Weights of a small GPT-style language model, trained from scratch on English Wikipedia: an embedding shortcut, 158M tokens.
Each number is 50 + 12 x the weight over its row's rms, rounded and kept within 0 to 99. Layers, rows and columns count from 0. The size before them is the row's rms in percent of the matrix's.

# down: layer 11 MLP down (transposed), 384x96, rms 0.0662, rows 212-228, columns 0-95
# up: layer 11 MLP up, 384x96, rms 0.0655, rows 213-228, columns 0-95
down212 091:78 65 40 39 62 62 49 30 35 50 67 69 46 59 41 55 60 31 34 47 41 40 31 51 44 54 49 66 37 39 65 43 53 35 42 64 54 41 36 21 33 68 52 50 33 43 45 51 49 36 54 70 33 51 46 75 50 64 54 53 54 46 39 59 25 60 52 42 51 69 56 44 41 45 62 51 34 42 50 46 33 45 47 53 63 25 40 43 35 45 45 44 67 56 64 50
up213 088:49 59 66 49 50 71 42 57 59 54 71 45 44 40 44 27 43 61 53 22 36 46 75 35 55 40 57 25 67 49 62 56 58 72 27 52 39 41 51 32 43 51 45 55 75 57 55 35 65 38 50 46 43 41 50 68 34 47 44 49 41 46 32 64 59 41 39 55 37 51 42 54 42 66 44 55 62 41 42 42 60 44 55 38 47 23 40 44 40 23 37 44 44 33 54 61
down213 088:73 70 43 57 44 23 82 71 61 33 43 35 37 62 56 42 71 48 53 79 56 43 36 50 45 28 51 44 40 64 66 48 51 55 63 63 56 56 61 54 53 48 38 52 43 36 48 49 24 56 68 49 37 60 47 31 27 48 51 50 72 55 41 33 44 50 39 52 48 48 50 49 37 68 63 38 59 48 46 61 47 28 45 47 47 41 49 53 63 49 49 41 31 54 35 47
up214 101:37 53 43 22 59 36 48 54 59 55 60 55 39 70 49 64 57 69 53 45 59 38 57 45 57 34 48 33 60 48 40 52 29 36 65 50 35 44 37 54 47 50 34 41 61 66 61 32 46 30 35 67 57 47 74 73 39 51 65 51 33 61 35 50 46 75 60 42 50 47 65 52 61 15 46 41 44 53 53 53 69 46 31 59 46 55 49 43 71 48 70 62 56 53 55 47
down214 103:78 37 61 59 49 39 58 60 51 46 52 51 51 40 54 50 41 67 55 31 87 48 51 79 48 37 44 46 43 57 57 49 45 34 61 81 31 50 29 34 58 57 40 45 44 52 42 41 35 26 46 59 52 78 41 57 52 28 57 46 56 59 48 52 46 52 55 32 50 40 56 53 55 50 46 51 57 47 37 69 55 62 61 45 54 56 66 49 66 61 37 64 26 44 71 57
up215 118:44 50 41 47 57 32 46 52 66 59 44 39 26 49 44 58 21 36 57 44 51 51 35 45 51 53 42 54 60 36 57 57 49 41 60 47 56 67 39 38 25 70 54 69 65 68 51 49 56 17 55 46 31 32 57 40 54 67 63 44 42 52 43 60 35 47 30 55 55 40 61 74 56 47 37 18 44 49 39 58 60 65 50 45 45 46 37 49 41 32 74 54 38 40 57 48
down215 108:49 33 24 36 41 31 46 48 32 45 45 69 53 26 69 55 55 48 36 23 30 63 61 54 63 54 40 46 46 38 32 41 51 36 51 57 68 53 36 46 43 48 73 46 57 64 49 65 46 43 59 34 51 60 57 46 47 59 44 39 43 35 53 36 55 33 38 52 60 36 68 40 49 32 55 45 56 55 41 38 15 51 31 45 56 54 67 33 50 70 47 41 46 42 54 37
up216 093:44 50 28 64 46 46 48 65 57 53 61 55 45 61 61 57 70 64 28 36 45 53 47 44 64 30 54 17 66 42 37 35 55 58 50 46 42 54 29 40 32 38 37 57 53 52 54 37 75 37 48 55 50 59 47 60 53 57 52 38 43 65 48 53 50 54 73 53 33 60 47 29 64 46 41 54 51 57 25 59 37 42 44 44 72 51 81 46 56 59 53 33 35 54 67 61
down216 097:53 30 48 59 46 24 66 51 69 54 41 59 53 50 38 45 56 53 47 39 49 62 26 48 64 57 42 53 49 61 50 48 49 63 44 50 52 34 34 55 41 71 46 54 54 49 50 55 60 46 53 49 65 56 53 45 48 22 35 54 52 38 63 63 50 63 76 56 23 37 46 64 18 36 64 52 63 53 25 70 54 61 60 44 40 50 61 61 55 71 41 43 19 60 39 60
up217 112:55 34 33 52 65 35 60 52 56 63 51 64 52 51 38 53 49 49 40 69 49 61 46 27 28 48 57 41 70 71 61 55 48 30 40 46 51 62 57 57 52 51 35 76 67 55 47 46 80 30 44 52 54 45 68 44 42 53 45 53 25 38 50 67 65 43 66 61 55 63 41 39 48 45 28 48 26 56 49 70 45 48 34 60 63 43 69 57 66 55 34 57 53 41 60 61
down217 100:48 40 54 35 52 35 35 40 47 46 53 48 33 62 38 72 57 33 39 62 61 62 51 28 53 56 70 49 46 59 80 52 47 42 81 63 35 48 64 52 48 48 22 63 44 43 49 32 59 42 48 59 42 67 58 47 65 69 42 48 37 59 58 62 56 37 50 59 38 44 40 50 38 45 62 59 42 64 45 58 41 53 29 69 34 25 52 46 54 64 46 40 31 30 57 50
up218 096:23 50 53 64 44 29 31 54 73 43 82 49 58 72 53 63 46 75 44 57 45 55 76 24 46 48 23 55 61 51 51 50 49 50 48 38 43 46 63 44 64 75 34 56 65 46 50 50 57 49 36 50 39 49 51 52 37 34 64 56 51 55 39 40 46 45 47 54 71 55 68 56 53 34 50 46 54 28 39 60 63 40 54 40 54 40 38 42 47 54 64 61 73 37 44 48
down218 094:46 41 61 44 50 52 49 53 68 19 56 65 76 64 59 40 38 51 53 31 53 65 60 35 49 56 50 47 33 31 62 34 62 38 55 43 36 51 54 39 49 59 40 33 33 63 48 48 69 63 71 49 24 62 57 65 52 32 52 58 37 48 61 49 50 59 74 51 60 41 56 47 40 33 46 49 33 49 39 62 52 53 35 52 33 29 50 33 42 36 65 59 50 36 49 71
up219 101:51 37 61 52 47 45 61 60 57 57 43 72 62 66 46 50 35 19 32 53 45 68 64 51 47 55 33 52 68 65 49 32 39 39 41 42 38 46 50 65 27 50 61 46 54 42 56 47 56 49 40 45 36 49 54 57 42 27 45 47 59 44 45 39 61 59 37 55 37 50 93 46 56 44 47 49 39 66 46 54 66 55 31 65 45 37 60 52 67 18 60 52 44 47 42 71
down219 102:57 62 41 64 48 56 58 40 57 42 43 56 42 39 54 65 55 41 26 56 63 50 54 36 42 40 48 66 58 39 69 54 37 65 42 49 62 58 44 38 71 55 43 67 79 44 52 44 60 66 44 50 47 49 62 41 47 39 75 54 54 48 23 59 33 43 65 53 60 59 40 68 26 45 26 69 40 79 50 57 51 36 24 44 64 33 42 55 44 47 60 60 61 43 58 45
up220 086:25 51 34 42 57 62 36 60 47 69 53 52 40 65 65 62 47 58 37 46 48 58 56 46 23 61 21 24 50 55 53 52 30 59 26 35 52 55 27 54 54 55 32 49 47 47 63 30 67 49 41 43 59 63 48 57 53 47 37 49 59 43 44 64 39 38 56 75 59 57 54 65 52 28 40 55 46 36 50 62 63 49 64 60 37 56 61 61 50 36 38 69 33 42 38 60
down220 085:53 64 63 49 38 71 78 50 49 60 43 61 32 52 37 65 57 60 57 43 35 27 58 40 44 52 34 43 18 56 41 49 63 38 43 67 39 51 38 56 19 61 44 29 40 53 54 45 68 56 42 51 54 54 48 36 56 44 41 39 43 29 37 49 25 38 63 44 53 50 68 68 72 43 34 55 47 56 59 56 41 73 38 38 58 36 54 54 57 42 47 49 51 44 63 57
up221 112:46 25 43 32 65 35 64 63 41 45 68 33 40 56 42 37 59 41 39 45 36 74 45 36 53 74 60 48 47 40 29 70 44 57 61 40 28 42 55 39 42 65 34 46 63 64 49 41 52 70 53 43 55 53 49 54 64 39 71 38 61 51 45 72 56 46 71 77 31 68 52 54 53 46 59 49 55 39 40 51 50 51 42 54 66 47 60 57 41 59 64 54 59 46 76 47
down221 098:40 69 41 64 41 38 59 58 66 47 58 49 71 45 57 26 53 65 27 43 30 59 52 49 35 57 89 34 42 51 50 54 32 46 66 50 55 69 45 57 53 58 69 46 65 55 63 69 45 53 48 60 55 43 63 52 49 45 44 53 45 32 62 55 44 33 61 53 27 58 64 27 52 47 47 54 54 31 53 65 58 71 44 63 59 46 47 49 23 58 52 50 26 50 47 53
up222 126:47 50 58 55 41 52 49 62 60 59 41 48 48 63 70 66 50 53 44 51 33 59 74 40 65 36 43 57 56 72 68 53 30 33 28 46 36 33 22 51 41 59 35 61 59 66 52 56 58 51 71 36 21 46 52 52 53 63 68 53 43 61 02 44 57 46 59 40 37 63 48 54 41 46 47 60 51 51 48 46 48 59 50 47 75 57 44 58 56 39 59 45 49 52 46 53
down222 120:39 58 34 64 35 43 46 33 40 50 43 68 60 57 64 41 43 60 58 57 35 20 55 44 49 48 52 44 45 42 51 66 84 58 40 48 63 62 41 65 21 55 49 65 49 36 49 50 43 59 54 43 55 52 64 64 55 54 63 50 32 63 57 35 29 60 53 30 56 66 51 67 52 60 55 65 59 52 35 65 26 46 46 52 78 58 49 34 43 53 38 58 62 64 34 58
up223 094:59 36 32 32 57 42 60 82 52 45 55 75 65 60 60 42 21 74 32 25 50 43 52 45 48 44 56 33 52 37 49 60 49 67 44 55 38 43 74 64 42 42 44 41 47 49 58 51 62 42 49 55 70 59 55 61 43 48 52 49 41 50 45 45 61 67 34 72 55 56 49 39 75 57 38 35 48 31 31 61 45 40 56 47 42 65 65 45 50 32 66 52 59 50 35 50
down223 098:30 35 24 57 57 57 47 57 39 40 46 63 48 62 62 35 58 58 29 33 54 45 41 63 46 41 54 45 47 46 49 42 60 49 87 37 64 36 29 54 47 65 39 59 48 39 48 43 21 57 64 41 69 63 55 68 63 38 54 29 39 79 49 51 63 40 53 55 43 49 63 57 55 37 55 57 45 54 57 54 19 43 50 66 48 62 50 52 38 53 41 37 38 45 48 64
up224 088:34 62 58 34 48 40 56 55 45 38 74 44 49 54 49 46 61 54 42 35 50 41 73 51 24 47 52 46 46 62 49 54 59 53 64 35 44 72 29 36 33 54 58 53 44 86 24 42 39 56 51 44 59 36 51 61 44 67 58 62 49 58 29 48 58 65 49 48 62 63 54 59 52 53 43 52 51 47 45 34 51 43 44 53 92 45 49 67 65 29 61 60 46 44 57 53
down224 091:43 51 56 37 38 56 43 59 56 51 64 56 35 59 38 85 51 71 53 32 50 51 44 43 73 44 21 54 47 50 71 68 56 52 79 39 46 45 48 61 42 54 23 51 41 51 52 62 52 60 44 59 44 39 44 43 52 41 28 52 54 60 47 48 38 61 58 64 47 56 47 18 43 31 43 41 51 64 41 45 49 54 40 59 48 72 66 42 33 34 29 53 33 51 45 61
up225 109:42 45 62 36 55 46 35 32 50 61 62 35 45 48 53 56 51 53 53 56 51 62 54 57 36 59 38 55 60 60 34 54 26 49 50 17 40 33 42 35 51 57 38 54 54 43 55 58 63 46 57 47 27 45 29 42 37 48 69 30 54 56 51 40 41 72 39 34 64 43 61 45 76 46 47 37 19 41 42 55 85 58 43 52 42 56 64 40 61 29 62 53 63 43 49 54
down225 105:48 29 52 61 69 64 44 60 57 50 59 40 39 43 25 39 50 59 42 52 71 50 63 38 55 28 66 40 30 59 61 48 60 46 79 75 64 70 63 54 57 36 46 44 28 64 53 45 41 41 71 45 59 46 59 51 62 58 41 42 44 55 63 42 65 35 50 61 31 45 46 42 29 55 45 60 50 52 33 36 28 51 58 49 59 29 54 53 38 61 44 38 63 58 35 61
up226 096:54 64 59 62 61 15 45 48 60 62 49 48 66 45 69 50 53 46 40 37 44 57 52 51 39 53 61 25 61 40 58 51 37 67 40 56 32 43 46 59 49 50 36 60 45 57 41 57 56 31 77 25 50 45 54 78 32 34 54 37 42 51 51 50 58 55 31 47 30 42 61 31 47 34 39 25 49 44 45 57 62 54 56 54 66 49 46 45 46 49 69 58 65 36 75 42
down226 098:60 58 56 48 69 37 60 66 58 57 39 70 54 57 50 59 55 46 44 41 45 51 76 63 40 19 42 59 45 52 31 39 57 53 47 60 64 57 46 34 36 47 45 55 25 65 64 64 56 47 62 28 58 37 54 49 40 42 58 31 55 84 33 47 37 81 29 52 46 45 54 49 55 54 53 66 59 60 54 44 40 64 73 49 48 46 43 70 49 60 46 52 65 44 64 48
up227 097:68 51 52 56 57 66 49 47 57 35 63 42 45 47 52 61 54 44 51 44 39 49 37 53 35 62 33 47 40 73 35 47 46 56 47 34 57 53 57 38 47 58 51 43 49 79 57 54 48 56 55 38 33 38 58 40 43 48 59 69 54 22 31 75 53 49 64 67 66 47 79 46 78 50 42 21 49 37 52 47 62 29 45 48 58 42 36 57 46 31 67 53 33 40 65 36
down227 098:55 46 59 56 25 21 64 36 52 54 64 65 51 45 52 43 53 52 47 36 28 48 71 29 60 35 47 47 38 42 41 51 64 62 56 47 36 33 40 50 46 36 46 46 68 62 46 39 60 58 40 14 33 51 51 52 43 58 59 39 39 48 78 46 56 60 68 47 25 48 50 51 63 58 63 37 50 66 43 61 54 52 47 54 52 42 57 42 69 48 56 36 45 32 25 62
up228 123:50 44 49 62 41 57 28 52 51 59 45 52 33 38 46 33 34 60 29 44 45 62 60 38 34 41 40 47 38 58 61 30 39 32 37 53 53 55 42 58 41 71 56 37 54 46 52 54 50 33 64 36 44 39 54 55 60 51 57 56 45 20 31 50 55 43 61 49 49 65 48 65 52 60 37 49 25 51 06 70 66 51 43 47 52 68 35 48 71 55 65 55 43 30 46 45
down228 116:36 63 44 43 17 60 68 41 43 41 49 42 58 47 49 64 41 57 59 35 52 55 50 54 45 39 48 39 52 45 30 52 58 60 52 47 53 60 59 37 66 55 38 55 55 36 33 50 63 43 55 45 51 68 69 47 46 42 54 61 46 37 53 78 50 43 56 75 50 53 53 57 75 45 20 53 62 27 16 61 51 29 43 72 48 45 42 40 52 54 64 52 60 28 56 60